Weights of a small GPT-style language model, trained from scratch on English Wikipedia: vocabulary 4096.
Each number is 500 + 25 x the weight over its row's rms, rounded and kept within 0 to 999. Layers, rows and columns count from 0. Numbers have three digits each. The size before them is the row's rms in percent of the matrix's.

# layer 2 MLP down, 128x320, rms 0.0446, rows 0-127, columns 0-79
302:477544502473506501562486493545483505494499501501502463509516466530511515482471528544502498506497517532478483493501501499525586526472481538485499491501517498439508503556483487481502492552537514505501537501509501474502499532483503549488497502
082:434526499460505498484455496539441535481496510511493502507526498451467544482512507485496502501504503513465504506508496491477436551468470599471505492502506505512501494479455494526519501505554587491495565509496500508494487467486495552489500500
093:513533513472499514498511507497550471495488497525501452479536506379492524509502534496497504489520500479529569390488501509509430508502527479474506449498516494500505482492471497480497503491528508506497519508514494487514502513530495544466508502
092:505477496494494499504506484536521523487491509499498491503506486526498460504491542491510499510484484474469498478506505496546522476480522545529505520504517500463515501533448482493459509498504453499495575505519491508495505546481501412474507507
105:491522504473505502494489484515457499556489488551487534512515502514492526506489488507501495495496513517432524494501504498481472578450507565528515559497523507485512492500514473474505498526531519500497528508493503529500498479488523493511512499
096:516486501501501504475473486492483505523497500472507445522509502473428492538503498493494503507501484513514508482506502504509517490580503434524495511500487494472485516555536515514536505480478476495495517504494497517515496495522481449489492502
095:561466500489514503507494501462459530463495500544506464476509445462478465502508497453499496522500497503540496528498501497480440486523530446563518479495492494524496456557512496406509497474482494491493448501509504499489505494521497524522522493
085:481483504518499498508536516493441544550505500541502490515496505471436532482533472477489503508461497493526496488496503499462435485500521533484483434504511498530492508517573499529482507475511561496496501495484499492501518505466493478490526501
095:474512495508483497489515512542558476503502508451488529500497443467520496488490539545504501492490445548471427576486507507500492505528529426492496546498516502509486516479514487481514510487544472510504421498491493525517498567467490509493523510
085:466518486459491512539534474491499484505506498546500503485499452474458485491493524527506501503491527491508597382490502499546531555500492479517505472496490500484498493466542503486498511442475471508490456504479493490495498577487483540474513501
085:515477501559498497462542508529521429518510485493494531494516541472470498496480488475498497500480475458508530446507503497500470478512504521482512539509522511543510490495536509523491503489481493509497531476487506560503511411560491458519531503
081:485506491504501502455505507505484508464501489505507467508502491497495516497505530482500503508494496503516590414509506505460488576561496496495484565500494491477493500521456530449476504523538501508490519505490494449501490540479495540473516500
103:546497494448503496576443515541488492546502496474499513500516509554482513496475496513499491504491540494457497523493498501489591472471492530546500469505529498494498517513454492469525501500493504496504583502512499473510503526504491489511493505
086:500485506482487515524489479554530487466506502479490515512501438555441512512509463476496503509500482487433551464506507492535512548556514497512491484507509507499492478474543490435505501499508527498501527492503502470495495460502473554482517495
071:535469504502498496544507517506514458553493501515490605492469505496480475509506458475499495478477450525524466553502511488598523469514506467528498516500504515504501503505462504487533489485474479495502457509467505496502505472530476537466478504
071:473476496529493500464435494528513510506507497428496505504466494403587495519478467526481508487516474532450511487491486502525538512539506449511497496500564500466505511501466508523499482492517505493498555511475497484504503507534523440437489502
106:498529504545510488511533519495513472432490501427500467487476471522494491498456484495498510499489499498510443541502514504526566513528523491528499482501544491477497508512521509472505502526472481497499512498485500509512506468501527542489490490
091:424505493480492513522446518472492525473497497477512524508472543469521495496493567492498498496541453481483476522492499508465486500501510503560508535501474501513500476512408513534489500423458480505508475498505498542504499531533487478496531498
076:512507498518496491538495496533510513501504503476504476506470506475479457490489502522515499511509511531460429554508505503520519472457476482511492525504546496468490485507437484576474479490562546498493527508485497494515498548534464436468501510
074:468477508525495513539559484510472410485497505486480589472464509508507448508496499525496505491506448494501464530500499493497513464485519537533509527491471492517501500516502498551467504467493481502502517502524503574487495569550507456484480503
097:479487490503511512510499485550473494455500491511499529507524472458469537501539511487507503507495543519492453530504510503502498538492489519476501534503567499448498522470454494439493487536528547507501482500509502451508497432555494555500500502
096:466510495526497505474523512515485483472503508496493465510500501507528500517496454519507506505507488562517537470508508498458475532509493503499520465496520502475482493518512512515539494529519484513497393500499498567495493512484483545520493505
081:486441490481505499483555504557478504471504499505505493500507506518496475501527540540470505492464509448510461526504500508528469477504528476470510430499481512489496495471452514499499496513503558509487459493436518539502511441455509470440537487
095:467517493494494488475477515500509555536500493540515521487485514479451535492509499516516494511509467530495540478502495503505484520449505550466504560500577503533510492463427486481481499503548508496497486491508500462486507533526498497456538504
086:479537509501497499468502485473493527578498494493484479494502533455522487514493473480517498504484454495477557410499498508513446468477520566469494486502469493471500487476474506468497523489534481513502488494511498468494496492495500539459496509
081:523521500491502500553508469519469520467506497501504418511502479550469533494501532519502509501501492497472478545498499506530525501448513537532510509501557492537497487498500516465476500466488481494495507500500503526497502483462535445456512509
080:544452498549516496518544483534505459520490498538488460494495553516514476479481501525492498494477530497505512499511494507494511423520467454481500517501476496499491513478551487437501485507492462496504484490500506482492499541495502521493499493
097:540476504555497498480530485477489491519499493458497517528487530534487515511455489558495500496543465479451574452489498507485468500480494464545521618494511492505477486513546536549506508502503513496506444516464494534497512577504523471523494506
084:458497486504505488430565508520454510502502505524496451502530565540527505485504486516502503507492528528474538462504502500484484426528505510495510538499487503475502508484602491493520520546475543506506464511532498569496502505431513476526480504
078:457507498479501491536493514500531521497500497477503507505500522500499535512533463513494514499499512494558514479496487488453518463509553511473498509501534488507489487556547491498492503505488501499505625505482498497501492563493490497527531496
084:559512498484494502503537505502528518512502510536501469489538490514535538495466536507495493497525523491535528493490500495446512506499495508476502470493569496521486509511593489484490508481477487495513559494501497489487494502506525516500515498
087:568502500555493517478555489517474517527498491547494429493529470512501534516529515465488504505506529575517498498502507503517507519481477481487528475511508493449522472522524482486474505538484485505505518497511501451502495529495501526493495496
097:453504504478494486459490506484493476494500496524500550478519543469451507482501504447503505509509502469528584436506504496491484445506491519527511479508521501518487498484477527501507497474496532507503507500482498533490495453519504470516509503
086:490479510565503492505499501469491507509508488501506500491518524560488482486489488521504500496519499506487534449507500494470523472492507449496487491493514492448508513508495506411522486504493487495499438502513489547484502558477493526488538509
078:474527492440504500494512509481477505421501482491502480520513482460470515496485538441492502503496509541531582379512499493484464522449451533492494462504496503519507489461499475495500504562524511495493548509509514496496498508501474498530510494
099:494496503498492501534468505503515508438498507504495499480522507499478542483495474509496500502503469430509483523499497502518520473551488473574471499488523505444501516518477508468504499519482531493503417496499509500502502472447508547505502498
081:501526497461511499521504525511521462489504497486503477510497493482547538528517514490504490501504505501507486528506505509501499499527547509513489492496496501486485506445497519497492518493510551495511496507468498521502501505474500504502519496
185:561511504505513502463507511515483504566498491523505511490511498449487510505485520537499497497502523489539490514502499502490469501456516535566502469500492495556505498433482501560518503460495491506498541495498498544500501515575492482515501501
090:475525500518485516551499511535494529507500500557499509478470483511538465508520548524523502488547480536457454509491491490516443444465500472525502440506502502526490481478470499565482486480495512496507528494516501530495508500518476482469532493
102:452539494461488504411484491511468524524498489526498504499518465490467506493488547471496501498495566508558583374491503512565545578522513575487505484499501512480499499470453479501539492543547508505491514495481495547503506527531493572503502504
083:470500498496495503443483498526505495394510497499501501500498525483510526501514478479524504509499465474497561443488501493429461493532519516441514484506490510486533491474491484501494501483507534502512431494516501462520480537488496496533511505
074:449484501513502501466493498479486506527493493504501488495546520475500485518454505534499503499488527542510512526504496498515485424464496514505504479501514491505493497508511493547501489512539500503489459502478501549494505558508500499495531507
117:498459505563512502523550509455505500502494491496497497507503482512526520481501484465506496487496488464524498539502494507556534518515505499462501497497550495462516520519536498428467481508482512499503518496521500459504499458456505503498481493
081:504487500514502510482495491509525484558499495524507510486511517497527506490472480468492483517508503490462484505498498502447481522453478603510507489500469508542494506511484470486499489482521559495516491505491498464500501483481472494532499493
100:426459494471505491563509520485470473442507500484492500496523516562494536513462484530506489503508497430511462523504496503547523512536500444425496490507485509458495496526506512487509512501514518502502463511475488488501497478483499477511485503
085:463508507547507489514554511456519517479494492497493509481517513542476484488513492485511491516517533527517540507500503499449468514528513462483517496497530508537487487442515489468541503499515463504501544498510498463492498520514494497556511497
082:462489514469509487517502531493506466491495498479495542515512503512466464503526469491489501499487431475516444528508496498583527524492534492475513514511476505476507512508506507493477505505512509506491459495470503481497512477438474470502490492
091:506521500516486484541455507496528490509493495452506532510487501526510530494451446502513502493515516521478443513512501500472536549508472507476494577487517511468506507510504505519487499536506540510498589497492497463501501526535488528534465509
080:486432506472493507392471491526515506491501500512499492507498471497569504523498526503512505508519530553493527491500490503504522519486507495529498549500499507521489500498453501481488492485515517503505541494514501505485500521538505499485506480
097:448481499517494493495471490509487475521493501518496512516526512467517496506526458501488509501508532488466465488501489494614507474476450520527482427501429501495524501481478477502472482471493478487497500505498495521500493466509502542466514511
073:478509510508499501499492487565476535559491502492486529501519540466512522485471476462504506496517505433418517441497504500470423475522513521489507484492459493488494502484505527502474498489523518499497450506491499491511504416512511517492507504
076:445566505490505503492496517538545506452495494462496501512505462500505541507503474545501509501500468503473493532502504496485527560502500448545496519507520504480478493455508471422536508516477423516489429501508506420520503516526505541511486507
329:554418502568499504485553505466493464525499504511502541494486535520450456511511489473500498496508490480497530449502497501515456470511510469505497477496470498534496490456553539545497505468461497499501480496501498560503500463530506452518524501
090:491473504529510491563497505526464490525514518483488482506495513537513510490536481508511498493491509501506472521497496504540504510504510520549491481502507494511512527499508498503507490500483503500501531500519499465507499472497503471468474507
081:467530501477493498458489486489490483542509504546505499476487483486448496484505505525493487503527505462511517445485489511498462487536468481478482454498496491468525499478538481508534494504524509508506464499488495471486506537544494524519523498
082:532476500511502502466503492482487445550496516495504523522522439517430506521534493485490510499490493500534400625510498503506504504514483556504512513501476495535490510517534524560547504505498520506501562501502503583489498517516511513505501492
073:481481506474502485465412504550472538552505486500506496507481532527488518493470535483487503491509505506514474532499498506479475481533477526459478430503482497511495483452509496486533505493523442494513525493468509537506497482534493477485508491
081:466485496566502507463514507482562473575505497514499591509501517532488509499501475485491493501498503547504578430493496506508498486508478448536497537496498505498497495462520521498481490495491544499485518495512502496488500495551493491524534505
083:494492500412501498537444493503471524504495500496507522509505444483470488499519471545490511494487548525481494509502501506517538554473499491518495489502473498518478522522461463508510504508511463510502544503505505482501498516524502544499480500
082:446535501548513516525521479521517477547503494532496546503498525477434542479465522513499505490521513552460515460495492509507475501509454549450503504499567511494516486511516518466472486482521563485505478501520506496494506527453511448493478482
078:473456504502492490544479493531512534496495481540504520484496458505488490512538461511487503499533471478400500477496512517569492499531461488525491517507457486445509513537542467474533495521527535517505498500497502492478486471499472471492501488
066:550509498553507478486536511479487517534504521477492477520517474531531522482492483526503504511514527578594523494503499499542482552539529500481498517499546518496492515507545486498525505515505477488493535505493508531489497532465489530459516501
084:525527506539489503541551497473463510477499500506507558491465529501505476507516472496494490499514470521496500510491503503517465523491562531465499482501486501532492520524522530562529502472474427493497546501482494561501497544494511518546521496
100:455545494461502509532471486534518448498510497510503477508513460482507470515533478478507502500517489528518502515499503504515475540492477490460517507501510503468507488485434480447497509524547601507510516493499498489507490487502509507499527492
108:486483495499503500480499504510515449499504493558506526502524555466478455496516504501477501510492496486506509467506499504484449453530524486389492468504454485490496502545522504550480506491514505503502503501486508556497494466466498454485473503
098:503488485455504492538496511508528506504498507502494484516509543496526494504491498486506491516492473505503480509491509502464377458506483500489513489500440495510491516428463500455509506497513493498502423498506496406495501457543497532479529497
085:579502501564513494483492512459482492597501504505501492508525511538521533496491504504489495504485517467482527479502489505498528534510496515537515476504464495544477520473510506496539487455475476508494497497492510491513509478533475523497473509
095:512465504477510493474465515458494512492504496451511497511511513474504503497516498480498510501502489499517572409497497501479490542495550500476507515503464501474488504517484481528549494544485553499499513496475499488496501428517508569484471497
206:486537500454492494494491491576484486439499507505502469486513448433500517496499568537500501488496574544484516485506494495515471539539509508537516441502512496529499494412448516477518497475499553498504499496508498483495498583508504542498508502
149:443511501499503495486487510531472602479498498481499483506510513486520574494482471489504497500487501542465482523489489513464517469462502551462497525506508505412493530511502486470477505534530508489495532507507500465490502473473503563474495501
080:558461500532499488519518477492488503492496504520498476480492490509522479520485452428500506505482516530471478486502494500568540469456478604448500478503539499446491499510517510454512492531474492492500559501474498467488492470476496535486503507
082:541481502537493511535482478508465513462500498509505530501511501495548505496501481486492504504505488527506413540510500498503517482529490499486488518496492501526508497484455525481454488511477469497497576492521496462499500556502512495507520501
099:521491504562490506485574495487504513510502506465496538507509460534485478502466433500504501502493494539507441595508502497461559522500517471475484526498468500464495512486557522453488496505483502496501446503516506529498503551485508539535518517
083:513478488469492495522508525526495493543497499489498508498510464494565499501544504532501494513490528531589518484503506505452511493509508554499501547512564488526489506521508502495503510495469500496506627507492496492510492525541505502515483503
089:503484501515498487512468482493543507501502500514509513490496501520529514500506492522504502505498501500499514470515498498532510515485477504460505456499504492472508486542494502558510504518490508511498500498520497572498495440490489538507508499
095:529509496479489501445515503505497552517500493536495503533498466431499499495539537488479499498497540565468580406497496500500497490513516494488500502508492504515518478522498486448463499497485455512503568500495497471515500518524498425507520493
080:528507498492508491472484499491510470478496502486491496513511418504493527519494523488513507507496513573465484507489503516488553589516484467578488474502508502491487501523478504487485503498523440492495492493499489422499496526501530475563500498
092:535474500536503517487550508450517482464495503451506499477503535461474482524516505465492493496480465509516405577499510500479510439503502490447494485504525495521497510521525522487477495521524496509501370495475503479496504538498488509470506495
092:529496491531490502556540508480553506495497500503505487491519549521480510508508490525496500510496493481538531502494492505463489509525533521537505501501533496503506451499528492400501492516504486500509473503504485445494490521469498454474517506
082:528471502460495502489484508488497460478493492485492467506499525470472471520518538512489479492492541509486495509491496514492475466538520499512503511492446515512504505520493518485510506485513544500501474513489491546509501475563518526464530502
087:443515496423500504530433498504483460512513493479490520492508492459532515508523499467480496496502554547523505482512505499534490524510486490552504489497497501478504499476505512490477512506560501493500485512483509453503507458492500520491505505
105:511502501498513501531500487471502510548496495503502513479495550536455533506502491502499501508497523490559455546506485507495535490492495491495493484488503489448506490525522487467537506514508488501503421507500496464505499506445508580494496497
101:554486501534494510508547514466509496472499487535506536525509485488476482505517470442494496504504523454569443547507509500528473513469460537460504503497514498533501488502491520498457510479457526503508557506492496467494508450544488427537523498
087:489445497437503501500507506499461502435504501501495438506505526462516493490508523523488494502513497476513481510502497501467477471498459504534506461501424497525528502485493514458504508500528466503497477496515519456488501457450500531517456504
074:452581499459501495477466502531482455461500495518517549477544456443485517502509437469513503495500436495524551414491498501477429516479522526481509524498489503474511496469489504478490500487532462477504510493526475542512491472456490563522510486
131:473514492429506494513485503504498518433491494498497480504513461477502530492512516487497502504481494518467493510510498497519482553513520513485513556497448506474505513494488483427503511565528537498495519502474508465493504508509493536497504498
092:490463508470493507526458488438494515518490501528496514520502547476528553477453523516503498501522467529561545460493506506479508470523488440538511495499496487519493484519484504519518487472507571511502575490490488478501506464529489510514497515
100:491503487485495487514495493480513511579500510494502518498511472456515505473494503487498495487491505440529552408497498505527513522510508474466500510504437498488518515508465500510513488525501544511495486509484496546500500436535497524521480497
088:576515505528504506455525497462432507535498502468507536519488558491505491504477379479497500504501457495472473522493496501506519462465475523520508516493520492479513503513502532443493497486509479496497512505494503442503491482511507479525485494
081:474532496438511506538518490528502463514506504522504477494502474439511521483511572518502499496507525466527551435507502495519498530450479526525492449494568492505527497513448473473466499505511505495498537489488501543487494521463501493494513488
083:459453493502503509469452503509473501478515517539500547490508529487507523511513478512515502506502513496484458526501496490491503515555535456529506495499536505508504498596443491502496514461516434508510527502489496546506507521528501462479525506
088:501496496539501507557499508529501531474493500525499489484476493519471514520497479501503508505499556563452515460512508499520494491465498541502505520504533499538498481457509487527503501488456492504505544513513490531492506543498512494516537494
078:486438493435493503518438523462551532465504503463489519485501477512505520502487478537495505508513540504536455533505498494521589518546505442497480549504484511458475517470480501486507513523521527500493503491488500511504501457512493496503507510
101:502506500532509502509415507512486497529498511508501513516520530533528472511525453504499500497500506428494425581505502507546499417481471498552495470499492498492512504517493497463517489525479573498503491498526503478504496499491490482482482498
081:481511500454496492515540514473450542477491502499500438480492478517548477505466497522508498494486442493482443547508497500465480511572521462508489503492539500526499486523527496481529497497495539499497452494478506556503500483488486533504492503
090:494478489550512511485537506508498512484501508460493494499488475549478506507468444510485486509478461501480384598501495505481541527476524489401485503510540491521486506510529491487520506477495431495492493512495491458497504523505494511519498503
101:502494499500517492502511499536499492485500504466487548494490465486487470505491497524495501502511476463476426569494498505537524498539517491395487547500472502545491490518530531556533492492467558496497521506489496497494503466497490513492500512
097:515514490454512500517505539494498446480505498473501530509492527487572479490509518464499497513502471473542430599495490494489451489497500435504498497497530498501514510495502504508520510482512509500504369502468496519499497501486501478498484502
084:490517498525505498583527504543470474536502506474498507524510470500529454505545513476512503500517498552424455509490505500566470543501536535521502470513494496512484504410476517538492506488499507506497596503481506498501505457491497512547521498
086:518419490494498486429521514518511495544498502458495501521487472446456476502544510524505501494513523500468462545508494494507520523546499474509507472501511508532503505495448507517490512485482474505494496505509497527518487479435502570522486498
096:524463497552502513496564487516455539528507497459499512489503461534557470508493513463503494491493456505525550430503501493529522522513513509481494511507468503478472478506524529492495497504472529498490538505512489488500504467510506488478486503
100:503531503495501503538523499516444520517497500495507497503496543519558490518497550469500495497481528468502538458503496504544521495491512525487507510499494509490490506544478489512494486500520510491500563507492493553506494476470505550506515504
086:510473501469518496473484513500560523494500500490507492490488469466516505524494488491508491507505511477467517481488500499460503547443503503473501475499457492488480505446474499472487477520522548497511603505500497500524499476508489536489475500
087:511466496486502492534466491554499507516501504528509459503487535512626466497510509525486502506516505536457533425481497499539500465458505487533485498494543496547509513517468518479503497463498507497503584501492499480493493558526492498503482493
080:486526508477503498417488494497522485495500501486511535550491542521484511519504486546497496496518513531455521496511489495508482521485509502453488514501528507484517477524537481524480500520508415484510484502486504494522495551517519498522498502
112:487486499541497506421501509516490499576500496499494512509482517501502525504491525530512499492495487514524477527496499504539521487466517502407495463499549504506507504478496526541495500529483484507502418493475503525501497513548511520511467498
081:530455502525498497483385517504533498491499490465502526496490505499564511503458502532514503501498523448513550475507503488475492509518520511464499505502495497506483483543437499501504508518497503492509525504473486580504501500518497503526541485
079:551480497521490498551508492457448495517515496556493499495516450496480509505481544429490498508522516425528560434521510503567512582564487509503502490501485488505489497463523485535536513492515551502506552526491505524501509454522482498493507520
075:528456504536501487539543509478503490492498506492504499507511518586532457512481502523485500486514498547530565421499492503467475462500483517411495473497522493494473497545480533572506509521541528504502503500489507475510494569504483533487517491
124:525522507500505511478502503502464537500488509523496483476493569513502504514507526402504509502490472479406541471504508492492399493457482544443516516496485494509493498479485484478507510531499431499502527505529502491501501549438479541522522501
086:501520487496504490502535498488482470509499498521497513483497452520491501495531525479507492504518526519550593437500494493523537557461463522472513515501419502492492506484490511516513490501478556502499534506501496514503500496484484567487489502
105:398521503379495491448440508528502538463496498461497491510519462442499521508484500516505505495498515502488504502493501500491504515514492485575509523503516490460486513478420479495503502509506499502488492505517504527503497516527524472497476514
091:478535496473482502504465490519508488504502504552495509502558455498474573485525476539518500490493513551437508469502510504503499526487485502438512431493531481445510472469446466480506509507512456500504562511538504434510499540437522540479510501
085:498469509472504505579521509479489503492508505504508503481505494531482475495517516473506506500500495494493570397491498507516513489469512539507520522500463503458510486511515492497481510523475516492498530497485501532503502449494495500507533494
097:503418504515497505495498494584485504544504502496508461510487471493475491506512520511498503506521492521479537476498502493459462495485475449421508521502467521502488494434453513552490486490526526496500383491502504508502506481532472475492498497
092:531481500516503489536489519485503454583497505529498548509467543499508500506500457484502497500498482521531545461486496505543490470505479565487506459490436501519501488489518511449492489532488451499503502499517501444503485528529483508531468504
091:587495506539495494495508487482491508552499501494496545536512549491506533496498501531491501512516514539565544405499496495501458469536539540509492428497537504537483487518511512477488514484522466504492485505482488532502494562520496510537481495
089:453482493521490500507501514497516500464495488533498487479485514531486501504491491482488497508496530513517410597501500494521466463539521523467496479512529502519500509511542472514522497493493435502500537499497498502489497502480489498509522491
070:474477494501507503461540491497531494503492486475488516476498509485489528498496518520484505491503482498562541461498488501496515441496514505421514580479524495501479510523499531457477499468509476496480497517515501525502497512486512458484488515
087:500496490549500500460580524466505430508486499500496496527473500548461500518514472509497502507515482474460498517505502506468540491488521481495504585497506499467528509500532522512517513506524516501497538512475496543511498524480498485528480492
091:490398506502498491493521479525479507487499503538500467504525550535566466503480418523500504508495472508490548467510500496467517400504500460496494527498473504517479499505497504489504494504527494510490408504495499452496496482495494439491509494
092:524482503514506497440479519459527508550502499463499501487495522468516520516492441488500512486472475535539523485496485505507504426485481521543493508496519517523481502496559511511494500454506493487502490500491512541507498555582503436511498505
082:577508507572481499506513514462489534494504489508490536486495466520506508492504478490499494494475419488498526483487495495475452512473489514565506474506500502517514490414523507524513507485478531500508571497489500455487511473481484469484493503
090:516498507507500495482487493515473501479505499513503509494494503530522512504522508473504500492508512484505432625499505500527492499498468522505528458484478509531520474441482496425492498482501515500499563498509492444496499513492516497512515500
096:433489495484502491495450509525504510417498479551489463506496465486461547498546518493509508492508514506469537521504499499559501511522481491512518450499551493506479515486451471483491497530562522499504491502526503499513489524453514509487482499
091:429538503568508480493513495521527495474504503501499505496530461524541486481491487528502495499496507548495555461491503504482493506466495524498496492503449501500479477507547507505512494517532477508518463497485498453496489581489510561453512506
076:485503504476500494498506501465525459492487492499494443505493546546551511499529523470512502492484499532492461527514510501529505488505480482399496514490469500533489478506549486526492503455476422493505501508489502480502493482532508508504527512
098:529509489545501499428493491529524456496503491519502546500523522495511487482485485496503506487507523518508476550505496494472528482508546442498538484493448491485491498550549512467472499503523443514499510499492492480518499500497496583532476499